Weights of a small transformer language model: a variant of Adam for these matrices, 147M tokens.
Each number is 500 + 25 x the weight over its row's rms, rounded and kept within 0 to 999. Layers, rows and columns count from 0. Numbers have three digits each. The size before them is the row's rms in percent of the matrix's.

# layer 7 MLP down (transposed), 256x64, rms 0.188, rows 204-255, columns 0-63
102:475488514502494485520530537559459478520440533510527475473523520535547515499482492475527497545482538499511500507495522467490503507492519522486497512460521543509543517514472493501458497516520485
104:523525558550524516463487503506482469455454476492511473503508485504518505508504473501514509514495484463505545536454445495516451514450498476506488500499513519511502469509479496536475504477504528
091:482544506501517489479504505525466479476556493454481486463489509513578531442510478494502486476494533481478527515499463490521487484518492465519467476502514481472498506489476505463524504489473524
120:513517498459445488501516548506539478480573497475484491462528463471506509513490477489490523485466484502490485490481462463483523520516484481500483463480479490507497538518514560517501520471488511
085:513477463516462525521506506486454493503537481507492502467499515506515579501498470521518520523476517523510530528503497486475495526516487522525492527456499457450453515487520536493477524490519536
106:529486492527491501503508521502514519471463498434532507524492485495529478484490468474538507499519467475476475547517484487489494453525486486497532530514519521505469475448472498500491478563470482
100:477516517518475477436463546507518475518473529485483500488530510460521460519481496474482502510512511513487559500467488442507542491509506513504494500518465485513462519542495517527512501476539507
100:479507495447465476495470499497506497474480500506475484493478526505473561481490506447502506483468526522529540512520473489497533535524519526528489491449484472451481471480505505508554524488513493
086:461463487504481462465490525481480480494514482540515497505528474489456407493465462490492514517473499508538474493514502522488541490508473506499466485514483465534466502523511511519514495484512519
110:505439503503528503504474509503499502490546492521511451522541486525524457493529508523501498539505491508478524488464506482489480494539501502475478558489474534502475499509525549455541491502466471
102:505510532463489531491477494509487483490516532500506487470504523482480473478529492502471531481469446476492509514528531512495505512426469510500504569540480521512500466495493472501511536454530500
100:524551507509503496490518536477498507475553518464494477461533507517488558489524486536518480497520539496477515482490512503503487505531507510495509510484531460503530520527488518518446474472550545
099:496526473494533453475525479469512474514487515528506536484499517497457490497505536493524474493506501494499546551465524476488529505446491472509495525503458495497515455483542556519476527513494493
108:534498488493461473514549514475523519493480547505475482465511515511530512513542511456536492548533466484498508493532505478508502482506563507523498496497479484543493462519531497526462501533507486
108:520477519542522469505498462498513477488453546502523464491467509481538523482518520463507465525498522455487489481512529496519528507454449540487530512469512497511488471472513520515480480529501470
091:489496503524489478519488500552505525535478487527505500521492509495466410505494498518522473477511556496504535502511526522484513500463511551498523479469536515540494496497468507505507448482520491
099:484496512533446493520504494542522520475537481522475518498488492535487436454489528526488491461539474509510491507442487463476524487481481486493518481494542504489472486488488501490497559515499487
114:524512532514480507449498504475509486492524503479525524483483491493505448506567497512512508497509500491490488481463517509479556517520493508515504513488466492510454600492481471511483494524518493
098:462484514510512485513489499512503513515539447546504564490470515515509535509536514548486515476475495480524537484461542530491537500460512515473461518480486509502538521495486534494509519503477482
107:528562493509489495493497557490497521510473493506487483530481483520525472501481448496461492506470519485533542518519482455516509503522498491484512524453522485456521506463543522485499523531514459
109:483556486521517467553491463509514547521524533546482477487493485481472500502489470493509481465521532481518495493493498527497512478566513482484518534501524520542485523490507495477538488482521541
116:495512460529491511510528525488506513522551494504540506504501502495506439504501548514513513491499519476492520548503508475494490501452487498480527470514491472437535454455540524492510487492474530
091:516510501541467491506451476474494457474546516493508544519474481535491483479487504511497473535481532479555512451505509534520520484515485500531553484472463484502480501491525508474515484521470497
101:507477513500525542489482497518501444469503494507455522516443464486497449512516511494528494489490490516433470517549449513506523485498503547487502486503465491476513478523506532481503487491468505
103:507577511515489518515505509490502468483517512524566486502529479471536476484511485493489447505522538512517483504479507490476503483523498506521466530496526514484516502497500495512451519578478517
112:497493527508504566516541509491520479523512475515514481450517484482523540485517483471505473509467491504470529515493462477538535482522484556499511515447509474527490477472478507513531498525487463
097:509525485518534517532448532492453496507568510462512490510484493488533551506512503472515490486494498498535491519459479513513490520500496542424521513499536500504495478481512513514503542524492486
109:507527487523533519507548510513536482464525501502526538503533549493508516486480503523481490482516478489513493496487480515536474465472449477470538520496536513528528497481482557512492483483500558
090:446510454483442502483536507439535522477511564493477498506539465495508508464513525473516472509510503476496505507504479496504494504531513528493523502505517465485471500455498488485495527537526514
094:528465526547503538515475491487524522523469545512493497462487494494510510499444455548524497479524474473476465479540531478493491506497466485475511503497554508506461496476510489492489546490511502
112:504493532505471507496480516510485489523532500446498515471495504517473472520508496522519525491503549461438476454509513520498539525511482503467541563468514515491474485486518532468469499474483484
102:491488492523473558519508495458486512525474479511473481504506512473494511523486513483551495509514514549490442552486488504481469488511475457491539486515505518498531477552494488449504506541512497
098:517508507462509482487487537515507487506448535497462459491479514499518506507474479448520501523486517500488521523500517500488481473475488467524532470458463475534548428530511515490512495511516471
097:513489528468436533516560545523526517499518489496488491458520501512483477496474487517531514513495491534496493471493465480482507483461483537524508562532483523479522490527500483532525474476508509
088:493474479513513528508487466491525516510434453521503495528494505490504452516503500483513464497485512522504476490548503538504510516560493477506501476496480505510534523512460451470452519473494456
099:488501508425466530483478480479488463499506536500502498491486536517469439496462477534491535521486471521495512505495462544493500468493508517483506519496500523469521515502504505540530544545481493
102:503493496484538482467517524510498522474412544494491464480486524529469489514475494497466529497503471485493497513505517501457446467488526443488491505525526492490512501479542484474514494494495527
095:466504518530511502487487495513508531503570514451477533457488497523489530483512491520474497536482458514508470508552465514456525506524530476500502515512514481453532520496502503512505517507554484
094:485543516507532516491464488485517528485467443440460489480517501500547506539508491491514537498472518498491507479522489505545472493514517505499496497513502489487493469504464479514531500475425470
110:529474515541534498515503483511519514515537425510490513500429502510487532481526506528472539518484517504537517499537474509478499493501473495470472488465521472502527503513470529522501532511541502
100:507450515477493541485481531519480464436510482501493525517501500495505480511507488500558495474496472510504514535492509479476574530557470509473505509506473506482504523490497478501526467489458512
106:460477441522485522483524493487505475572519512479474473464500532478486476522495519512511513487462499509499430512504475516514467491489489494496519512542470516542499492532474510466471512505524486
102:507473505466493488497473500510558499496471487506505510474469493534475438484491508449514529480469491534496494524490473511508532462498552492496516512526437545496485498506474520501519496488457469
099:506486530513525482474488504513520473515466564470489528482463493485497439512482505521497515493496481546508452508510503479480511471510505568495459525488475464500491488521494443514512476498493520
097:525507531495509482481515488466523517498495490450469481531483500500434517486553472490525495475496513516450457533474516511499501512459511530487512485524526457487499490544514488498449485476471501
096:467505461492492456491540483497516523499533484491481509484513492524505448505540551506526531484526501480464498516464522516478463509500518502512517509460438528488476471471525537483507467530497518
110:561508442438467522525486515466490522469539483511499502471479535484513476487460532482534500536478479502518544493493494505521510507497487521486479511496485525503509536450481488501511469468489491
100:504520484541505510552504497533493471494516518488498514492480488478540521476466468492494493497558499502547465476508449476522531496501475483498494492485539496553504479475452468486546520513483480
093:510468471509481539505514497466481478505517485539490532499522507502440496500495498501476498539535482562484495495503484489515531474532485558541495507485541491526474514475463483505541538491484472
099:473503529495465480512462501486515500522474530476508505503512512501464466455480484529527566521555493453506545477502466517474514508508538487528533459488531527477489497514514495520526523520497507
100:518574560483492529505489542480524516502481472494500518531485517506542490499512504523497510513535523518490471495473516527544466475492469460470498507522502467524493466524508524513510454511464510
094:493487495502495503511472501538504487488473502518494514484541500485551428533446491518509494493503512472533555484479484463497495529502509547460511511475514523555522494494483493463495497537525511
# layer 7 MLP gate, 256x64, rms 0.197, rows 205-255, columns 0-63
112:505535495485495505499542513501558538490538498503514536508508502475488517455481513478524507513508502533490502460553486481485469461557529511512525527539474517508528505525544516470524534493498488
086:499525516496525475470486513499494494513499495509538501546460476488489482461541509510493417474522515507507484487482523533529524485489479498556488529513516458470521480503486472467540493539489507
104:453497503476537507458512449508506465505514512500516526514475448494504559473514466486477492522480459528508522530513528466505521518512536483491502477508535489483473492506525509500485572508506488
086:531507512488477478525488515524488505495502523475503517545492477533508502472504518468498515504515505553515494544500512497462511518503488524551462510467530517507532507460529477471440454466496547
099:502523518464497492492508471505452497521546554496516550497504492465509517467538485485495499485501484498505475538470520521502541503548503532500480503476538494520501455551479540502491530497540505
086:502491468513540519483541502467500492517526518489526530524468498501529535520507516540466508475464483552498496477528457520517512481542455468504458476491475470475518546492502480498492470490488523
088:535495484477500511498539492504517493469537508535500479563538528482481470509520500490484505492508546491480451543486509483506506471500517480514488510514531539511485544521550482473513511555532512
087:519536478476524534519530467491517512491463472544504539518523527495494482535452489526454518525513509462529498484466497454517527478503494477465469522526516507493499529508530514482511481454521516
099:498509492487491460531493503509496509509534483479515484528522485458497530477504451443477489471508499480488511484491463535484503528514491516535503515530510492452449521550516481500479527441538511
111:487484488481472504481565498494499497492534510425508503519522497471503515501543449449476489473492471527516501520520513486532526492530482463495475515510491520514523503477511513535511495499544452
096:524484503509521492484550525465500494515520550506484505511458535519456494488478512433530523477518512488528466508477470511514482507508509492516505490489493519502488497493462481531507573515560500
100:495494486509503483547481487460508511480537519480476522501483521573505540489496505496531460511480512545494474503494516485479506480473473441501501452495475548520519502456524514481483528528508507
109:444483496558520505522538525486549518496528535512506544498448467517499496466506535485532506549492500513511498466483480510515499467473485506483458510523515487474513522509529502464468516499513521
104:484508481459489493507551467483496461478537483499502473526484486534516531502525511473514544502504463540507470513444503497530505532490467469458469500514481470517514512491525474511455513500542485
104:520497501520556461455494541525498484554508484471520503496485516493509489473542541523504553504480488501533496504487528510505532506472525518478459480455530509536522528500501468540495487486484485
101:517476490500469493515481481506480543488520518484503528521493531480451473477495499491499491523514550571516443470522500487496509444498455450520521511472497531528503498481521482487518516491526493
099:502488481486502484498494486481469537511520472484474503555483505511473548498474460478524484527491474515529499510474457498456534501509520526557542466545485491502462503524478506467475507510533484
105:512539489483532465460483463520453492509533554463474536497518504476454511496493494476535486532483499479507506481473498513538554483530500495456472509497527473479508547500475495516508497497518501
109:498517503495501518487492470502514532531568534501498492512497542540460529483533550498488477489491536505499523467497528457539470542513544523481502496523498487552521499502532509485498514519505529
116:475526515490523461490472496513482509517529536509513538495499491510474524473485474479509433522464476484530521446516511487472547481556464468489480516501495540501493513513494505507482505480491450
104:509501421489495518509511487454489507495556529485493491541503519509514508464521518495499534493536506515542464517505469509509526481485502463498509492516533478429513493490503495500532531454485495
093:490487443458501519491491528509528501528482479554507480513487524506516528493521520497502509497523480539486501493510531466480528510516501536521440536509498499493478449463474490503473503491558547
109:459483475521444473495514495500502480503523488482484500540463500504489509471545504500493499519481485553514501533505488482496480508472530485508524458481547533457518511525515526473454529529552507
107:473458475504541520504521425485481527532522489475469542537493517463465504466453517532479526506510488514513499520498497501549474492529478467498511485497501507503520502509521501500461522501483455
102:484492514491479493500549489496492496475520518533478477500490449460557532473472510474545475533499452484518504491471463488482483496547466507485485522490494488517538527519539467485507526508523472
100:522496505506482484527511526537511531502525504481537494541494550454460511485551511459476534514517497510504506519490443490457511508481503496538496476527512477491494481467486547492503528538528471
107:500523530454523463490470505475484527462511477495469472533519481440482531479499458490501490538471462496513499516473503513477540513505530506467430507490519499512506520510481483534509524523512482
092:547500472422498509483470480534464499517523477479537528511479517504526487482506486509492506464536527508532478536469548492502539506513488480539534495512508490495527487488455478523486508467495514
103:483529498494499509501467478493504501511508546480519472553458448488502525484483472534544509502520505460498544475503457486458512513498479563494478498491503514471477515494494479532478461538494505
113:489468483484535469520535528522518537502520489484516523496490483458477524460531458518499521488556502527515469528489462525508476507491518484493466501443521478476463498536525496486464534508518493
096:505446517545511532492495488462493515506528476510507483528483459481534488469459453504519497521507488500505464557517487498484493470523496489512553554488508504503517548523515531491467517521516493
094:510536509501501505500523511516529508513498501554507525543489493499502502511558518520480520488473467538512422516512495471534520471487498492460468515518553496499505533482479508530490534545511492
109:484471452497506484507504527513506469527541519505505525521487497499517491453467466483529504481516522475505496531465545505507476494541457455514515503533494484453496533472466513520513512467548476
086:474493472483473485494475474507501452470465528514505518572514509492503476506517491494477529506555549460494522471499483447496500488488508508489477505498539468500520551499553481496495507519506517
096:478511506506519469468525517528487526463502471492544508477511494462494502486501529481490516511480433496498484559469470499474528446528491525493462486484501480515509492514486534490437479478508483
098:547474495504494501501481479476500500531526479513492526533521487519537517464476511562510467514543500495517552435459522515483520471480472527545509511522503489475489491500470489514535517481497510
101:521537514480489499485498499473532511495523502442465479507464496502497491478497493532502457483509545547552521502529519484446515468491494498506480491452503530485512504525518492476517557465478480
087:517475519475489504455491460515466544519529563480515505475486504505527533510492505472566533470487534500461506509482499499468512487485486507487527509469488510497493515456487528490467539479482465
101:518497525538549507488498510530482530516519518512491460547482487470475522450528496496524503546520494506526452481510476513472522498511505491506493545458495427505491528507465505491491513466521496
106:521482476469520478519511519480497503472524473456517479538467508499509549490533476504537487507480487544503496520480494499475521542507498508488458542487476479457485506518477474534529508542451467
102:492464490516511532478516523464529540496563520512517527517515524462484491485505475496522518521494488531578481499491514529492503489536525505530528519482541515470501505545540516505481491470495513
100:536511445491523489499549481487527537484501514507476482523530471504517512517492496499463474500490482537536532517530550472506510477528482471502508565531496533522459544490499498518489527508507494
094:543510522473525522458513537488536513502490508480460485515533512451487524505557496504500537493520493489471515470481497528483517483454470515457478515514531524491526490486506500470461517522494449
086:488552499519532506520469461492486479454541515507515529503578495483474530458531519551511498465468509489496481497482482527494526487489488488454508521495491505479509517472499443504508508508502488
106:474494473487496454520473464474484518494509516465443510491473503506433496483483482515489515536514507505489553499505470509533559523501505470515489503494492535478508528485527484494505512531469447
106:497531517492502479443497469510487480476544501512526525529468528472513547490515530547478536532510453529492516478491498458518515531483483449484491534494517510499515512453511523493464512505511491
096:488476487478522487441486506491525526523495498503520504534505490538465516512471530498473512486481516479493495496488512537472455488496569481535535488506494500495465526518497540470447469477510456
090:453461489520488513496461502529498525507509530469517501486524504538481497451497487508493522500452487495478464466487501477524513515524529460488498505485511452517514487450500487468437479552501490
109:490468513477504520472501548505509510476514447528486479521432477534464545459515507503494465531514509475490489488489470474513499508497507536492471527516510483545521468539497472528492509481527475
105:465475468481504492477481520492563506493544485501532551517509558493524529500485525500506484503535491529527514523503479503488532531504492473496490523494488513491459501555470502451468490516484461
101:502489515468517513539489502490511518491505471505542547468503522525519475498468470448523525517475528509512505497509453526516520522490506513533492550486509503560488520497547506477459507527533464
# layer 7 MLP up, 256x64, rms 0.189, rows 205-255, columns 0-63
105:493496454493519525516536515520562539505495485499540468463476550477461478509487493490480521498530520519515515520499503486513483496558520488497493558495514535501484492521485528463498527485530468
089:511510491532460501500505499476479487472493453522467507488489484480490507528485478492452530477516483502514512501468516551457510544493479531480516481578533486492522525497517535449486481493520501
122:545507476527461482475484506507463501517492517506476477510542465483520482503514517497516546503461503508558515460534480500551492489450509473509515528496478542494535502518505500508482489443482492
081:487489483497523496509530506446451480468526526499480519487503517488517510570505461518529451496486459526493474513439472506459488477501491496510506498487482484453454510511476525519500507521492505
102:539513525430490477473531496526504500483537478483497481484471525486516478531539534464544544521514455521491519497525519477515504508544485514499495507523547515514506490488468474478488523495474474
101:473503527514483481509457486484519522452504477524541468494450469462489509510512475479474513508471503537507538469498479461492509450512521492556487521506479502502511475549520478474540509504519504
094:496550485505530494476467522499524497488530506468485528469499499511460489472488531545516508533476502476496502458509505496499476519448481534486531498512516460536539504513487485457462512494551539
088:511495513503525519531526461494460478502503502483497535509494484559470474494475454527526497527486459489522455525464520438505508496495561493478502482486528515488503524498483489452473510484477503
107:489483467468492513501525494520547473489495506451511469467474503527500480475475521461539471457517549478500469520476488480476505493508477523464494499522494508549461522545490490498509450477502506
100:554489528489510488509553522520495489459499518529492556470461525523493498483472522469481492485523504486539527493512505490496498483552458521529498503461522521513478444506505526480495530530490519
099:513525507472477511464473502499468490488499445512489470514490501484519460516459470508472504506535498466512542509494508513447544490487495532477460560520521522503519498513482557536491483505499518
095:503510468494488487529492514490440467502527504498513533496486476519524511494467522473476539504474499496481502448476495495504497513497479518515514496525562492475523526505440519455540472515549532
105:515537487489510542483463469468480528487508519496513495504539474510494511512434451524469506494486456486481499501473504482558534485506476458489506501516491547488491534477527487507518478492454505
111:557472500530508553516502500466434510530505516475488507476493503487481504486517564513513493525492485530491480477490531530519473512526507459525487486484530508518560495485532513540499478511496511
103:508489549478510483484528512527460492542490478475496492512468474516561497522511497542474517505511509502543478463471537488525474491468495528477497516442534525521502508470491528509486504463470522
097:456531500465504539512481513451497522511498513499488443513489498523507519524500462474506517516446473506547469522529469486513494469497480504485524526506438508480483556496491493534523516490512514
114:537528476521485494473473508472497495479501489468514492486510452499492536504502529520500523472525517536502523500481469492552554541541503520436488509497517504520513548472505490526492502528512453
100:482542503487515497540472515465494481512500480537512511491488466510484511482471490517540489530529515478503520534490531505491507515525472448444513437524464479503514545510512472511519495523545523
105:470489488516527493467473499492495447485502540479558494458470468469463496483531475509503554509496500538486497518500491497494471511516447523480479484511495468525541506492478530505473524526470528
105:491481474485462469511488506535531500495519490497512509479469546534524513476476552460511475492491503559500475485474505495537486527479512524533465504536466495503482504483500521521558517544472498
126:506511476526506519520487504450468517510522480519478450519496516511512505492514526549552516460557516485515482521480487498502516526502459545531514467519533469446503502458508506498499481491474515
090:491519521480470483527505494503457526501477512499507473508545554484501476460461478532531475497522514488504489516503496501485467513560550477511501530498524459469510443514499519497521536530492482
106:480522523508495497480534524503532517488495516496478529484507466468494484502526449509488542446510489486499509527473565503506473532486521489458504527521513485506478552497540501481518541531542484
100:500517480468491516476463501487537533529505475488482491522499489496514453497487564509484490522537525494494512531517463514478468514464480507496450565479498491494474493535435509515487517498509509
114:546512465481528509491493472514485481530507497476518480469484492518512521495464532522452492510512456509436498501487527437488504524544486479468463481503477496470481507508494483486493500491439479
096:475507486485537509481486501498495518504479481506520515525488544553502521490489455540478504492481513509511534456496453463497520478545456529467468534535506480476521491509463482498527537488471525
106:479495493519475482469493468477510513543483523571524499514492486451493462492472535487483548514491477511545507504517505488509539496465451533534509526513480483492517491510486524465528536499522494
093:524489469523485487531504508472523529462526484473492470489517477510486517528482494506507483472521517501445511517509515437504462463514449521456485524526502459494529508499516502511548516520498452
092:514526466521510484519554486481516481464487507486524500498468535507515528519525499475488517535490523476511479489473461493463466499522489547468514524484458492529454541500542522469508477479484536
110:502484483509512498501499530475531470497515506462515572454495524556458514508476519519511515472492530495499484494455538519523479495481489494498539480496496517452469532493471521456484526487477516
108:475457507503495494475498475535477484511492489492448517457454486504488534478478500468559504552508471540557480513521496480470467522515492485499537491472512553484510483528492502496519501499494494
095:478519493497435474550502476481477490491515475501569482535509496512478452515523508538487481499475490528533502494548503473493527493461476514503460524473491525513486506512536470479496473511477509
096:487518473509503473489476493466534523512477501538476521473490463483542482483499493483483496503441475514521483504526512486512473463498518449478510511483487518465523526485517576514503479468495450
090:478532517503467498505495558512513498468510544509474489510535524540504485485484501495506534486520506478523507477489472516465491507431494504469514540493505489502467525463524526535489439518517539
095:500502494491499469492449528535521555502509520486493497496524539504475490491529492512480507501514515502490542518472504442533530466468538457534454491493476502514516458478507523539460494483488474
098:553462488462496498492482473484465546508438475494488543516499480504469514492468497507477511498474428514462479496463510531467480507505487495501489505494514475471453525500481493519494509486461505
097:513517457481526492486516472523478454462507488526470494497533448499504524494484504494472506483498509487483453493500528479512473516519522552471482468534554466531486527510482482487535508538526527
092:520482538481519523513506444514500507493494530565493498458501486478498480488485498518466486539480476523459482554505475498545475488527526524447485512497492456491490522487460513529501489506480477
114:513477506482485482536466491470473472509514438493518488508491525503528525490455543512475507487530530449457485491503499498520500531509486499480454462518496499504518500475501459511509443470532467
095:492510516493476495471511493503504533501487499482472505554498498485523546543502473498499549468527496502499502515522493522444491468478476542556507504523480520496486482448534482523501496555529469
104:461433514517528480496465488501516481452473447541491486489446492522510509474472542504509508506483513485498443511507499502517502480512467546508520539482471491511464509477490509474522497506519487
101:511515461509524504511493510514466533474517508502556477521520479506537520527506547501502492498504448476489474548460465451481487541494479494527491527495524497467491521507478488523495548478541494
101:494493468515472457492517485498493500432520467509487457467510487484494504495496482535510485512560539507474513476441519498481470495470477463533522479532533518522514464486518500480493488481486469
098:532489498494500462546476515513511501456514502490498482470490565519519458509461494487479476539460546503558543515489521532527530520517487507494506521517500520498477515496446497529498504509481499
098:516497477492468494500475468543434508534498551493517476530489515506508474500464509453516532523531511532516513551489489508501488523467530474524526512534528496491503508524476449524515524492515481
107:447488516506496464511465519497514472530500480511472567515527521499487499494528479500478483461496533524485474452505499521543497507506459478521474532471489491490462513512473488521437512473507522
095:505534514538493496510509522497518473510455495536506531533509483469504435509487527457509491480524536512513517486496510565500478488496493507521492476541504472504508476560537509475518501515454526
094:458518532546506535463516521509480546530474546547522480519474531486511507516495464503497477465527517504460514495498480464520536512501519504525512450502458499500501475489521538512494535481515503
101:445534504511483520517532533490556517469504512508488479503523478489501471516556515449512491496464527536484512505531482521510529530531494494513516494521522525543533488515550507514492539508514476
099:480494492517515510497511496507511453501492481512530488503474503494500486498494490499498528480528515461518519472493485514486462552517468500485455577481497511487496473462520576530524462520514541
101:502505471469478504491474446527514517522492485496567509478535502513533477477445483492451486521455556517530512490524483481510504514513482484529488517494508488501501515475486528453463530506511512